Each number is 128 + 24 x the weight over the matrix's rms, rounded and kept within 0 to 255. Layers, rows and columns count from 0. Numbers have three digits each.

# layer 4 MLP up, 256x96, rms 0.103, rows 170-255, columns 0-47
111100103137127155138134108146110104142110087131162126145084149102150135081118160106092081113137074153094118170104121147102138115109178156135136
137118122124125112133107152135148108150118139142129136167068151115156151121141126123119078142091165120114101136098102160078171109127152137179156
102102125138119133109124158135128120118128106139109087111108082183111168139122128107150127156122159116154099085128176142149131117120147098087138
133119130153086151122197139137088114135107130099097101130122122117095117166101105167138164163111096160150113152121093120107126150160141126131127
120126150150129134118154139112130154159110152138139177145131113103079094079147148122107122145106079112118119143158130144141084141141172113151133
085110119108122133092141150108128148111125128184115121154150096161116176124110136123109126109145125130114125097147183086157171161118121128083088
136110138167120111138113174108110123109141135168133142105113125117107105138084133135085102127133125156108143087180142060155146106108154092132152
101100105132101122076117145154147087118090124147111095076090149097123136151123141121140178179090095128150125069134169139137104159104126138120160
126126142116159161110152151132150143122144141174155143151150103143114122152112130162123128096146114125132113128164126134132116109157094166176144
133174064179129110136094110133157147108141125120133157163138119119132148119108143144107095138135115133102110128124167147185162135132137159104108
108082106121117114085093154140120117105094152088135102127115122134112113121108130125100142129114132111135169126114107128143125162112099133104144
157121118138120144133099150124134123140132125148134138141163101096090124127124132178107133088128135130133144070086126144144107139122114122119128
156178100093116139101130133123089161151115091107177122115182158126131130104140146139135157127121122159117127145143114095102183110145118111156115
131089122143123167123142110175118104135109145157074123119091139086148131103116140117107109127121084136113152128110103097116132124085152097108087
119109121125130114143120149188106104139147119173132115075152080135114137138142108119142132107148149134132142090152110116114135091176106113109173
143122152140106106127101148123082126128141110133133186136148150146142118137143126126140153137130119140138146117159148125119146155138121147117101
119175134128130109124136137137157155145145092106151151169154119160140110152095159099116113157166132099101124144127121136078151109125111142143144
157148145138140160183175153128158113155159082112179184097095140124158187100158105108157117118088109149164153158105132100135188115153165137139156
122129142129133152157073128067119108136147145141115170115138129156125145108117146083121126072140126078098150152157121120171144179176128120165119
132112123094141123129128117116078125123092133107131091128150126126114093147080153137095126114112130107124096168161131091114117164121122138131155
095116141097166131126137128140175173131099106095134171167162091103090130149147114165089094106160149127126109111143152165151101099126137125132104
105106148136098163123130102122157146106121098163137144115105134154156113129100133154128131148143132181098082154121094137129091162106125145148152
122129129160125113118168124151104102138147074083121123125140165130089142128124087144105131147125128185109115109141083143126162109164154143132081
094114150108133093176152112145138156148149124158115121099101189145144121126128088111154116093137133170116120155165112105123134090154140112142132
118087152078153076168075104129149146137120148178140130113122104121151092140150115132144137132140146136139152120129127135136126102157167111134101
157140174118167128134149115124095083158156112146107137090159151132112149085116141132102105117103118159091133130123117101122136137119151102128112
108123143151126125135121154098153138117160155148101160147117087157132119127169117121132112143142101102121131097098128208133158072099177108181104
098131145097136093145120114127100090194085154127105079171132158092130136106115169111089138137110124123112144126137107131138134075184135114188087
150154153131133132177141146091128114154121136087133144164119166072090131114123125151105144152097119142125114119139137135079144106108151120122073
120115107106139085131169131135113097119087121133151138122165121153125114162104106191097148083151117132106125138166102153118106106103131131117119
124132100122137138149120106139137152150173122138168164119133145154148097124125111097099112103141111122107150143169138097153170136145132124127118
138110151119072109122191093157090075126109114131113122132139108063142150118182102100153133134132137161152155125140096122108125143139122163105141
121140112106108117117122154138119156132117088145092119137118112125111147160110104116143166147115142124136098101103108117125114112112084129099124
147109124127160138108133152101128107113079159135091078164134151122118078134094136157129129146102119140174111095123126145112087149122156171125149
112149056140151161121103098085133176117149102087148102139134138100125132112141152150116110162110146082159108098123098130126130100171134119096132
149144060089109106102133118123128135076119139094139127107144148148099110143114152121117134125139099104149143174149124104128162100112135119073138
113100142141148132069156136090136124096115128173111102101115106136084132132117133134127111108082175078132109131164124155128078113121095126164150
175111073134131160122149086111122110113157098155157143051108093078140144114115133122092139160112100131144177126090135133177146159131111070099150
108120134121113146107127119109129109146146098113109130128117140125103090165123133119115105130122151112114117163125108134106131128091157134155113
130106103116131138148161155146118142169118091113131156150108103148102167121143130118175130194112125148168110091141129173125107122108159123118164
092135148114058109108130147151110142137131131161158158132091117150150135144145101124145090175149121135129110106108119122143108148083142117085138
132199106107155099114166139112112131142126103101162139134108141147154137145126092166096085159125074145134120123101090119132127113140147122104134
128150140113130089170119104158096130119143136112115108152158112109170154113095150127142140135131175113141135140149137127140136124115104152104129
125097127175127178146158127141111140107140186124106140085124117080144102110129120142133089174145126159172154122147135116154129104082130120156164
122120112106153143131106099123098131128116175183093087135148103133145129099126101111153138143144066105162117141104118138117121118087140137137130
130125132145103117104105127079100155144158124110144131141114115187152146117097170158118179094143137155100067148147066137127104157177110137161118
137114122140124111144146138116093104095125117107136166114107102127117143141162120115109134170176146086104142147120133124181125136125140132143082
114141147147147148083144082126139137136100117121130100090121136127171122096162129159138098159122060157189133111135116126135153111150150116131108
122118141165136163156104130145129119148151125141120162136128118116143124124155131155105117152182127154072110131118127128162151100194127141130164
126160112138108121118142160112154166138138130098122122133115109106124185159149128163156115123150148131134083145117091141118164101110160139073141
127117141123101138104129135106143128096130127149140109164129117141160101148095140126165140122123141086119153140154118140124134125123106105162128
136084132157161168093122124141155123123139134124189144151118114139121125098086119118123160118092082122139124100111152102145101153126160113144155
127101134139116146156122110172133120182161115144136086084154176123168114097139096132116152125142132148065122151133110089083143094137118105141113
118084124110169139101146174100121164147108120129122146174160094111073172180108119126110143106126104128178173088148147146118155137130171109158109
088148116156124070093168123165103115142127145132160098128108181143133123110124130125089144137134146143127115144137086127110102108179118151114117
110126060098145140128136098125135141138159110136115173109115129154115127132069113119162106127151147154117142154125106134124131147086146135117191
127107111118100130114107137141142111133151136116133118130150133111156117113114150086121135110142148117096120118155117095098127168087070139100111
111123145123052143107118118134150112101138113110125117149120122133117092148147155123112134117170132140112114165124146104104145092131086119139105
091145098175159152108088110114149107107133132097142115122124130104166147110124144141193111174138098131142166109094148131177116151141117124131114
120122165125154156127125140140190097107134154153109096135128122123101097150109117166132144119139136149140138140138148130091131150092105131102140
122152104120089099171121133128127115129157141138145146150129121153143142151140127132114128157123176142108148158155114102155169148154117122061141
126151112141084145157121120150129150124133127125127138111119135142131083148135164103126123121151193137119148150135160096119157102090123094093128
098136118116120099123130133135123130133129077110119087117145143114130075156148134156101116138112152159124125139156121153132111096133127097111113
106092143148090116110099115173129134131130062100130128096143113157073109170134109175135140136124176140110113136130103157143146122057115099107106
115131151161131103128165119134069132110077117107115100081079171165123144135141171130131168163141124157142135143136118104103084112113139145133099
096140104147137106103120142133103162106146158147153109144140118108111127127133124078111110131109106150140129100147130102097127109078145146055119
093112131170140120148127128190140077159159109127104123107118150116096149086122138136112120106177111162155128179101109161132111098107123130111138
098129116134115066134198138157119149154104125148130105108141119094104170128121084132094106121112132147105114133126142159139107138097123132123085
163122135116172125117117129121141132089137079154121117106127122152141170136110095125154151163141127122176132073097139138148104104127115136154138
145150126133062125186120168118148161148124075126125131101115155183156111128147108136105171134126154153130094140169119107107108158117136117119083
176127128129151168075104126149119142105147134120122126105129109118104105139138126138131173152148142122095103145141134136168154121113120121144134
117197118104144116127131126127140138132132138140161153118187134156126153110156117132134101125143115146105154124132089144124150129115078115086114
127144195176120132131086125104123139101151110115143127126141114143110100099103125088144095138103131105130157140129173081146084092155137109146149
163153105098124100184121120105090117128127099139144150138132079124110163130141148151180129150108102132138150105113136106141128103122141110124137
106162121108119101118151114119155128108079155096153123117120134129158160156158117130157101126104152155163146125129145115085170125098087142116115
173107153133165143140113149094114137139110129105118130116152144108134098118103117085116121116086137131081120132157170123122140110122126065090098
112165136094148127160100106106112140143135114147134096108096105112107102111114160108127141106115124125115135177145099101107138136115112113169173
096133118088132141145139115132132147200134107088116156140094123094103133125175131152120102164111139143165108105126116162122114112077133113116090
109124108134103100128096155103079122131098136113128128126066116151131145175121109131088146147139115120095090159140147092200137153076142110112164
131133142130104154098164093143123174096131129134100105117091130141160120111124144143126154129106127140101118118123163125103135138091108116108186
133140125080106127118141111121062096104126156176128094132104087135132143186107162145095121126148146060153119128137134154117102135141126107130139
121119138127109160122125104137173117132124184147143122096122121147148092104146144105143121068133140127118151188082112100140145124106098146124117
179152091063098109148163117165116111079151145135148109109115141137184124126134120115126135143134158090143111123124100145092106119115086168059150
176099152123120111121045137108132145106117124160152097134162111113146124124139116150108134148104137054096090088109129127151081160130116098122097
127149123126136115138088105124139147110121134148094163076144147107135154116102138130110115121111107139117137160152109137119163095113138113135128
096130135124134109059147135126113117131097080073137122127132135118103118093116147145149138172121137165111145092083163119143119089165160119127087
# layer 4 MLP down (transposed), 256x96, rms 0.1, rows 170-255, columns 0-47
131145121112113116148139155134140139119133146092080125089115085125104147154128094130115153086160196144116110140155116101149129106150100114109099
092146148126113109141101075083150146128127091107164179113135103117111103109129146155147109133142122134119167109086126131159149115142176072142141
053146147117100107119173129150156149115121125123115152102100114189114140146146113107129067098129139111129102120161160130107147104115106128108142
093105123147157159119130131136114099112145138117108165155106101120107132144131135108125142122133143076138175103104112077100114143139098113108102
118114114134122091122102145153141147148123149123160127130091140114126159151129197134075145152119130123127163155159098113104106135117167121125136
140113141109155200163095168141139157143168111132105161084116140141131158103105136133100144119149145125124110109143139143109137147138090130091098
152172150116194171172158123139145116105169113121097148117104130113138147126098093135096087123167153115151139158127151123118144134140110148151145
150127131152140182103089165161126137090164118177139118155136124112120167115138130148165107152147134155110108108146140110159144135113124123121149
159135145151150113134155146113141123141140136135141144162133127129115119195110092148087114100143133136131124128166151170139098102164151175165150
161162089152086118133138152143104137130118129134165183150156087142173146141132116124124127124122133137144117171100166105143127110104115164146097
093134121096128102127187124119109152131127103111102150098133072145129139122148150124102141134151114137151132156101104167144157095148126120131101
175126124169112130114106142141137118141132154141155119089083135104122092103121150115118154087107149141092129122107111092104110146126110185119119
104121142125165103184130126110149129121135103128130156166073085117123152111092124146112153133185163108147145126114147125129073147112102149136149
135146124102105112139147180133138174090152122141147143166132127133117110142151113108127131125128150123139125165134122135147158097120079156156111
191120144149170135100102096130118119137144123153169113162117124101127059127101110154129115157082096161134131149116115117127091130106088112121140
162124094152148114090134110146098099135149165178156129127139184135146109114125144109141142136117096129141131113140142125122146125128106133111133
057154147100149106130074133145124123148118115092128187092163101109122130123148122132109098142127107118154123133117132122116158132102124124089122
126125176127165134126112079128155137081133134097097111117179107148153147116099150149094143144155158150132143078160113111131118122122139096093139
152116114109120160152161097125108146125134095137143106127154091090128148143129124128150133115133165145163134128104111120144129100129123084103183
115153086075154107125179114144099163147155072148125157130133141122119093130089125120155123127157153162146106140123157130120144156149112154091161
121131114144125126159126126154096163123184110128131133127160085144127114111111135101154085155209117113135160136155168130160169183150113151150149
120126104142145107103077097138146102111102126162114100156146101160130129127142113100150135124156167125152100121101119139140115155131146121139093
090100117113128130145126157141159110131145099092115121162082103115090133173103149126066138158144118127136128176130125133119163135147124121119156
101114152133120151122138117123123140126148114142163136091138153117141120124101145142148123130159151141081118115122099114121109158116156121100173
101187115197118115117115133158126151115116121118140152119138133150148153113138146087128083132104134107167158135134123134136143139162117114182121
149097147108156168115086111169107084112173109134138139120147158150129115123128100147120111138121102172149100107102133137125100123122070116110143
109120174107101112122122133135137160137121127098146141096099118121118062119122205075168122158138104099115170131116142135153114135151117078136068
114088120148092124127159128136144172129174116114129142145105144171155138165099159112117132153141108143118174109157140119128145129136132118166128
134108082121145125108142135106164130146170109149102110114162108141160128130125115115128164074139168125098113129138146141099092110140111150111126
132117120134142153108129117130165128105153132135068115157143133101099133114115084135165154111140147131143123140175138096134121177118126167097145
157089178151128112100140148136119090102170101153098078145141129112134125142105141128131115156105130155112133134139150154148096155137133138128153
149141087115137178141120122171155110162144117136131152154133098111128080149136112110164145151115140151146111095130141070129097108100113092099105
126113127129140132143120131123101099167157125124131092108163153123109121117125100148120103164146130143118131139131084110105124140111121140105118
097117099099105130100139168194142121114119144112114110075174113090144110150111137149147145108147135138135119100134113115113119133096099160126138
125117144143162132179171140126105134118118108113147130147126109130159152117104160113115150120120121121126142179143114135120102174132125176175146
125155183097139113108136111123105105109127130145098141124143169103107141173128152114157113111208119128161086128158099140136179109112147070133077
139164141095165152135088096125133120131167145155105098151188168093090138126090109149127103126159156148139122111145132149120105162124135132122131
115121119171148141131159097121117143112160116160102091153150136118157130084115160138149132138164107150118151076112163112107182116119164069151141
077114127172117155146136114111118156127143091134159132109102116134116135156154118114120113126154150133160092139131132104151122102136131111148156
154143141125135121124075115105146103129148112159118128118140139070132121122103095152112125104092102178126118120095085153149087206103144110122122
123133113125112140105160121091121152124095150126153123137177126171158123129118120134135097156146124128156127139106144132137119146109137088169124
177143151104142090131110132121108125110136108096112094123128107114168131128152110081180104158115113145119122136098131129157086139093099120180103
163143116113151125126131153146103141137093149121093124163150123152147126131136151133159097114118139122105129149144152163184126134145107129142098
115180101127166131117127148166097126142182153132126093115134096147126165107134115147123119123189147127160062141142154136132164177112118153117138
138119116169119118098136107088118125090124133109180139137116103121102129101125144142153135127082126133107166087186122109127143156148145159149153
158089113120170113111131111109128140162096151144114083157158120101112142127100140133114123161108140102126085103072142101107150126134135107067134
132120130111138124174124127108144114127141123132105131100138114148120137104163138134155130142096105109116142129124117131158172100154090097092062
111140140114107115189099151102083131123108117106144175172141151121095122130093162119092104147127120094089141153142112128158103062143132123107122
090165173131136138086122157101100141126094125096145120136127099174122135106152123149113117097130120104132098139105152131130140135146161112153141
146136125123144105090088118142140121127103116142105093145126144091146142115129178085125140147114106159131103127115113132170127080118096113154125
132148145101136115142094160107150156112151155119135149120100128111147093100116150108106131096129120120103145137138095132161136128110109158131102
134106133131149105119125112150109124126135153111139125127117113083113136138097130099174141121117114121106097106118131117126068143135148141125141
171115089112127136106184146123115114149098147137149175089138150152147131115139153108105142120124090124113124159083087137129163090130108114125101
118137132129148096075101148140125057149129112140085061114155062092117134093132157155180112110149106122126151123140136146131113142195181167179117
111123126187129129150142135123128161173150131121143148176141122162091076113093139126112111139118097140143146107129162109120094134186134131096109
148119141108095091158158137116149144122091134096129136163107139125151112136114121161116093121106085142110089116108118139102191133099124118120083
166105100154161148185143146131118135155127147101113119080135123119165080143124102098128141127107147102141110133119152142146113143117110096145121
121151094169127129166120110086149136183097151135139190114163157118133094098162093116108097165108083102142144096144096118122156097139160109114085
133141138111119138119139130140129132160126116148143141141108079145130158128103134125095091111121147104117135152115103135134155091120123106156157
088130130117121115091131122109129105123108121108123123086109117126107146122102156167107152094101144160134138124111145180088091131146125113134149
118123096126080103159156128150166116104098140132143161155131191123081092151133117096156133092110124142140097128088128141142096133110108130112126
170147136077125134142151171146137107147135131134127107118114125136106173144112142131110099106139089135117109142110106141142121158089163118126128
107116085169123129156149141080115140104112112148126172117126087117165139127143119111098119151132101105127106129143147131161120114119113108118147
110132106121103105159132112111146101100116151097121151102112197173139118136125138132108148140079127116133108133117133131120224139098149081147148
127155107142154115132096094095161156124121138133138178127144100127113114190109162128118073106159096092159165118116143113125182087140141126122108
161113115143122130175135138158131136154142124128106175119126139095145123108088158107117138151091112141115155109136155138122067158130121107122110
179141088137113105123119129157110115129154167137125132157149135125199144093088161131099147111120145134093138152152111144161136128133124132198157
146092132123126137090106166159114103154134166151124139157131115130127066119187092089166118148141089175118091136098115134161184105101147139136095
142143124114129104155128159104154113122166109122120078135120129153094112121112141129111138116146123116123152171117171105144168119126192142117091
132135138131153105168119187152111113101133129130152180118153165105140172160127138116155114126151124112112082115122140157146130169082104157184101
131139158156124088114151108128105094104113141120115144136129126109134159129126112170152139150132116115105110129145127122131163085083144093111109
122118153143151119122103108124139116111143159150087104177127096082094104099104115138171138121151124118140139127150141107163119126155198133194154
093127179139135139095145128162105103124137150112110161145127164144119145097162120114115110144098095149162118132156096125130123089119118093120130
122156134148137141129216140126121141089098151138157130124147120102121087148147131161119102131133111141133137117112112137110159125163101149112156
113145131183138164131127116126119160147138143101126150149149134112104092132138100146131156134121140123147152134137133140121124154140136121151138
153130123114140174103155099128125163154128165135138134105126071109119129135139099139113102090146138134094089172150127131119124167119059152100122
148144110127153125128148153122126100136157137160162135087152142141131129109147121170181130108130141140110086111129081165146136155095134160125119
095169152138156169118155109158145130153168104103138131142127119120098152149160138129128098150150168122146108128127162153122126147152119155137106
157128166143166128135102096116074137091114083142135145162108186136124152152109132109147123200103130088121137128122121123112129113155133064129126
108137143106138112109101125154069117127140116143109092128130122115114153099161112136150100178149125162141106105129067144123119128094156131134100
163154159117128124157152122103113149151134143092102161150124160092144136135169103127094151157095114100149100139129170119153105104125136079127095
119124146112131099096097112150131133111088141165097164116141145153125149121137176088157085130084132109130151104112143116126158088126097126134098
152131133107099183164127135118130144153104116129123157091137141163125112086169125109179140119153139128147091109116160120162127140081118137097115
136115100100138122133137110144163095126129174140158151115144096145118109136059125120087143112167113105105101129100159079158151132071091183118142
106082158130115138096114172164128141113104141125124141124106164103130163146114108103162135093141170123094114076177134127161091120123119116158121
134129126174102144124101103153166134125177113100145107115106065140131137130098103104183176083152196136158158100114154178145146136174134165108111
# layer 4 MLP gate, 256x96, rms 0.112, rows 171-255, columns 0-47
085139149142133169155134079146137165108116141092125118103150094149117131124111161158159146136161078115135184147098138117137114113147151091146146
144142154127098140149072118156129130126127117085111152156144134122095093150172135118114135120169143113097188197120104123134149113149138128158101
111145126115122112164111160136080099138104128117144114106162165155150115148133121164142124097116093140121136146161153150115150133111164113157166
122105153147167093164121114149168116129108155141108106134126121125129108135099154112114137121139085131175186104148163098116129100168125126160142
116103151142158121126129135151075128106116122121102100104129140106116116126096130142112103134091114153155134146113149090160120136147148074136094
084088174148099097099104130111130147071085122124131113127131126123138091127140150104142180116092116134109121118145132122128124139112136106165106
172091146126111102149154143147129090110100128167123123122079146076114148095117163167141108128116111170141083103126104092155115110096156119139170
110136161135144156118133096164144112106110148126111118132123130151136144125118138150119139133135104095136130156106125107136147148144107134177186
102104136155162147137130123109165151111107129116114112124138152108102117134107159135098135129128109165112123114118119157126123164088140050131110
128147164105145148158151075167128133133118104105096178110127112089117143117137119121109135146160135153119143113121139161113111101126174094126133
128113130144105118149126109127138124119092123094122138139141097126106116164162120155119117116148148158162148096088130161146135126131149103165115
162144102172123176071136109128088146135121116137146088148140126110106128129143158125129128083078094122121128127111123075100136087149170129112126
139161134116109110124103141134092142110133147122131133154140106133114152159136156128091117143151125081112106112094130114105129100104106138102113
111131110125102110122166139139105099094102156123105095078127125165128172173158124158156139112153145166172130144116133096131160093108129144150152
122127109124124091110133151106109130116138099108086140137126137128087073144136111103111145148142144167128147132107175161130136113110147127159140
116112160152097136134145104146110062129117140171121128106080116140145138100207134145113103119132109124146106116131087084146139088116128092131131
129111160170105123156137124108125137142158095106116128110079157142157138160135115123147109118111111189065128129098099115117158119145138120130119
152122100136157132112110099172093073151090088174171141114127124145165154107157124099110097126132160105114122137105144120109169129126133111104100
124134141117136122098141104129113117168094128127118154141119112134128104127117149110114096130161106138101116123141134102108136096144176117115106
052112110136134154171110079117138099112120090131084127074091147165107114139139173130147142118126115103164110165077114088164153157062141057141132
126090131147165168099104128140151122095104143132120121158146139129099142163147117093136117152155113116140138112111102136156125080147173092136078
113104159140142110096089121128118136084116170144116082172119129176158102127126141152164175147105092105122122089135157096136115162151117117146164
131095122105098137154129128119139128097134093142115120130154152168159138125122147139145155162142139132110109125145120112107125134113091102161133
125176135119091124085151119126131109154118100111139131094106163105125108094146141116139097146147115140113145149125112087151146120164084072121145
124143126133124081166140101115159105107138139096120148130110174101116135109115141128151135128128122121083153148129113119153194078127145118142116
104128153114118113122090125151139115157123101133139148135102153092159087146111175082145143124110135143104155166130135129078117125148105110129114
125124076117133142133125148095144165069161157121127190149111111148133181173106165147105146173129105104148159106141131141142136102150185063142129
114159106159141087168123113111126074132101118101140155167134148119115120139153137138105118161090107141152141124122143112127149104148146096118088
093104135065090111102125140142132125157088132169141147132098096119134130151145138118104125117133120108133133139146110127105118116116101069148136
125149117133131138170122104139144140123139133120135173135152158154180155111117127115138127126145137108119146155111109093138192130157125112142133
157128142112096095126160112127086118141100106133099109135137111109152163097153127157153120164128127158132148131120135136111158113113165121143168
100163114121133121134121131102143139123081120104149126147099111120120168145158172158171148151127122132171109139082145162130107139119124120137175
121095183113108136083125131118129117147082163089130096066119156140131117153140152121165083130147113137181099126135095133106136090127152122106139
156140075132079113096139123117137125118122111113140096126142181103088145121144137143139130103109121132133137155128117105138143057144109087108168
083147168135138126173172123141103100120118121149119137131130131150170125093122159123129136132122120134132133148135114084128124112106107134185159
113098147164136119086158105101157131081091112134036121098105140114080141132128140140144097140123165122149121159142188148105100115109162098149173
127104144138109112169110126140148069106142169101127080112076170130112089106110121101138154142111115140132126129125093095100134124121161145126138
115149108127099157140117126084108124124130140134156154121093127137115137151148141097137146159144163137125115142140130126143153114131123127143140
143175112136121089139169127088154155129103126090138179137075128136128165118158152129151114167097133140125110137130146092157124095146186125126170
086144166103114146115106158120150122142140124142135099153123098149160116114134138066120165130081093124148124085148134153099122122127124127129135
130096152160138121125191114149113113157098148116130108103157143111057089121110142165105155119117108161134156104145122148115135081127170125116165
125122140118106128141094143124173149080168155147122150110174117108126096111166140101155154127115138119126157143174162142099145108145116123126145
113084103137164144115160105137138114063125170129112143148130082103105115141181143134104088141141093095202127125107131142113121108133161132201148
109096136133129154152144069127085108111122183113112150101104169133156074118080135121100164117110105121135135140086124106170126149140121141145171
130170116058127133121124105153112098121117150106147191110084157139153135131129161136147125125117144089119133148156135134100161124095107122120127
128144132126129145118107103130157128158114156112109117147136160127151135117107118133122098086135104138138140135117130149096135108130097104144152
104177126078103073163105158086124139114148111131151165170142110183131168173154157144135128117138149104088123138119148119119126078143120065137136
097106114104139106124119116149133154126092091113089128156162134098125133151126141130139154120130129109142159121130080149105111138118131078156110
141061108171098156139162105111082109132129146131102129156135147146090088124128125132131115107093116119149145079156139131102153135149143145123160
129124191133126142179130126125156107097115159132128155111093128136153122100094162159125148142124125094128129131134100131168122141139103143148159
130153121154163154145136113165173138153101102094147175146092135138138127106128126107143139137120110147134121111088166092156088146141172089150155
131122154155155135106172109114116155092065142105108130133151115090111077146169152134149115098115139128101116117138158129142112099166155135143125
066112136134122098133130053121159108142097124085114172099087124150149088093091193170147122121119163118137085105065098110156118106104148123130119
151097094169122123126128143129127106091138126144094134098124139129156128146162103112139124113112090087145105126128128131092145139091128153160184
136114122173113088116140161115102071111140151136107141141114168125128112123141137112125124152112105114147140108127107129097159160170199091079177
096090103115095127109100124122159130130100106110123134121124144176095122088121149115125129112145139105110134111119120127126150141115126125139180
143138114147140130123127114133140120136125162166128158130153108115141158098182152102131107148123049101130141122152081103124161096115163107120116
129120156071109089117118133152094135140106119152112173133108109160103135138150135135098085103123121098130158167116130137100175079114136118139135
085105177117119139079167112132126086140114117141100131135122135131143108097110146132112138117099111132084116125100147145118096123148127142166122
123132146162140136083111136095074163142133109121121112094082137130142158120107135170115136151123099101133160120137169112133183140127158123150133
127114097134138140144127106113103130164150113112144152091091174121132110079101133132101146160099124119130113143131184069102119088156113125134143
124156094133135142169101085090157118122112116126150142112129149114130090121184116144150107136107128122139160126136129142144131104109164149109150
158150128152132125153114141097077141091119136122071127127111166135142152135152166106139139146132117103126130129124130083135129155185138122140133
142145104125129133149084104127194126124129118096121155165154103120138138114129136129137081143147148084146134124123159148147180123168138108152148
096114122141157124108123139143131146085132150132148103161129113156143162143141123126129102115123135140147101114100122127098156101111143152125097
108111104124115174090131135081136130124090167076081141157118095136100112174174185086132106086115146118153111137149172156116114088119153143137108
098138149136082119150116125111107097146113143132114111104086181139158160118130133193090127118126103136080135152095113086107161101091114099141152
113137136162132086102154140136148114140093125082088119122104137141095115137157131120144124106159120120127123179154138127130199114102160118099127
102124140130097118141122122121137109113106094111081102102143133177126082104138086159108136178136157157166135132113136116131140155124154106116151
110091111154108101143120108157124127082109102084083136152121116137065132132139125103137161102121147129175149125126145155089112138125160131149155
117131131083099105160130125162145145125123130120095141131159134156176122151146128152133133137127160123111129140181112109130194139119083108112130
071163112118129097133102146136078126143135136128119154126131148171101114126141130125140118156132163131145147124188104132088128089138092093123150
102109135099133132122114115087127099064126134122127154155116125147123122146119105166125127117187137076122123107123103118161116129170123096114132
093096120097132099100122116140136145106121121119119100144140117123152119175109128100137109127090156139136141122174142139107179120109098141138130
143152144121118124134125139122154132120086122088118096116159135145111107134128137128166125122134107130122124167139151110113195129150136119155108
130090144140133103147174131150134104109108109113112095159168157158157126133145135147091154118119088139122107141144137121107131137146112136127141
108110153106176118133146101169139127133100125092072122118133113088121080090122162124168117137134098132147138116113120169146118141133135130154113
091101109156132136161135128103147135129142146113136117122110120164129131111126105155179131131102082145135184101115163092135159117153146124128153
129129145107125118131149140130103076096107092142141096141151084141128139157173145130176155127124116145139132089115130141153109089127150114104125
120110102136124177161150113158154120158114091117142138120105129110154170103138155102159092138119104136158205163111119123152189110196126134098155
130108151123125075122099134098106104116114106095111114151095108138136156150120128116125120175130124088156168096147120110122133116152158064137132
100106134135113097095108108126138168110110169100164182145081107104107162171076120156094101139084153097094118099136184134110150098162134074135137
152117106106097106125110120106137125126124142110134149099117106173151125135111165181083126144137106087109128119132112087174157098099107108111146
095151175111093070135115149124105145111134122152116132109151148124111163140120124122099153144085109107155147139134127147083166103097113129141151
142132156119151158084147117097114138140109082114139117098137082125095063161156180103178144170098145156133095096103123120151146120152155075138108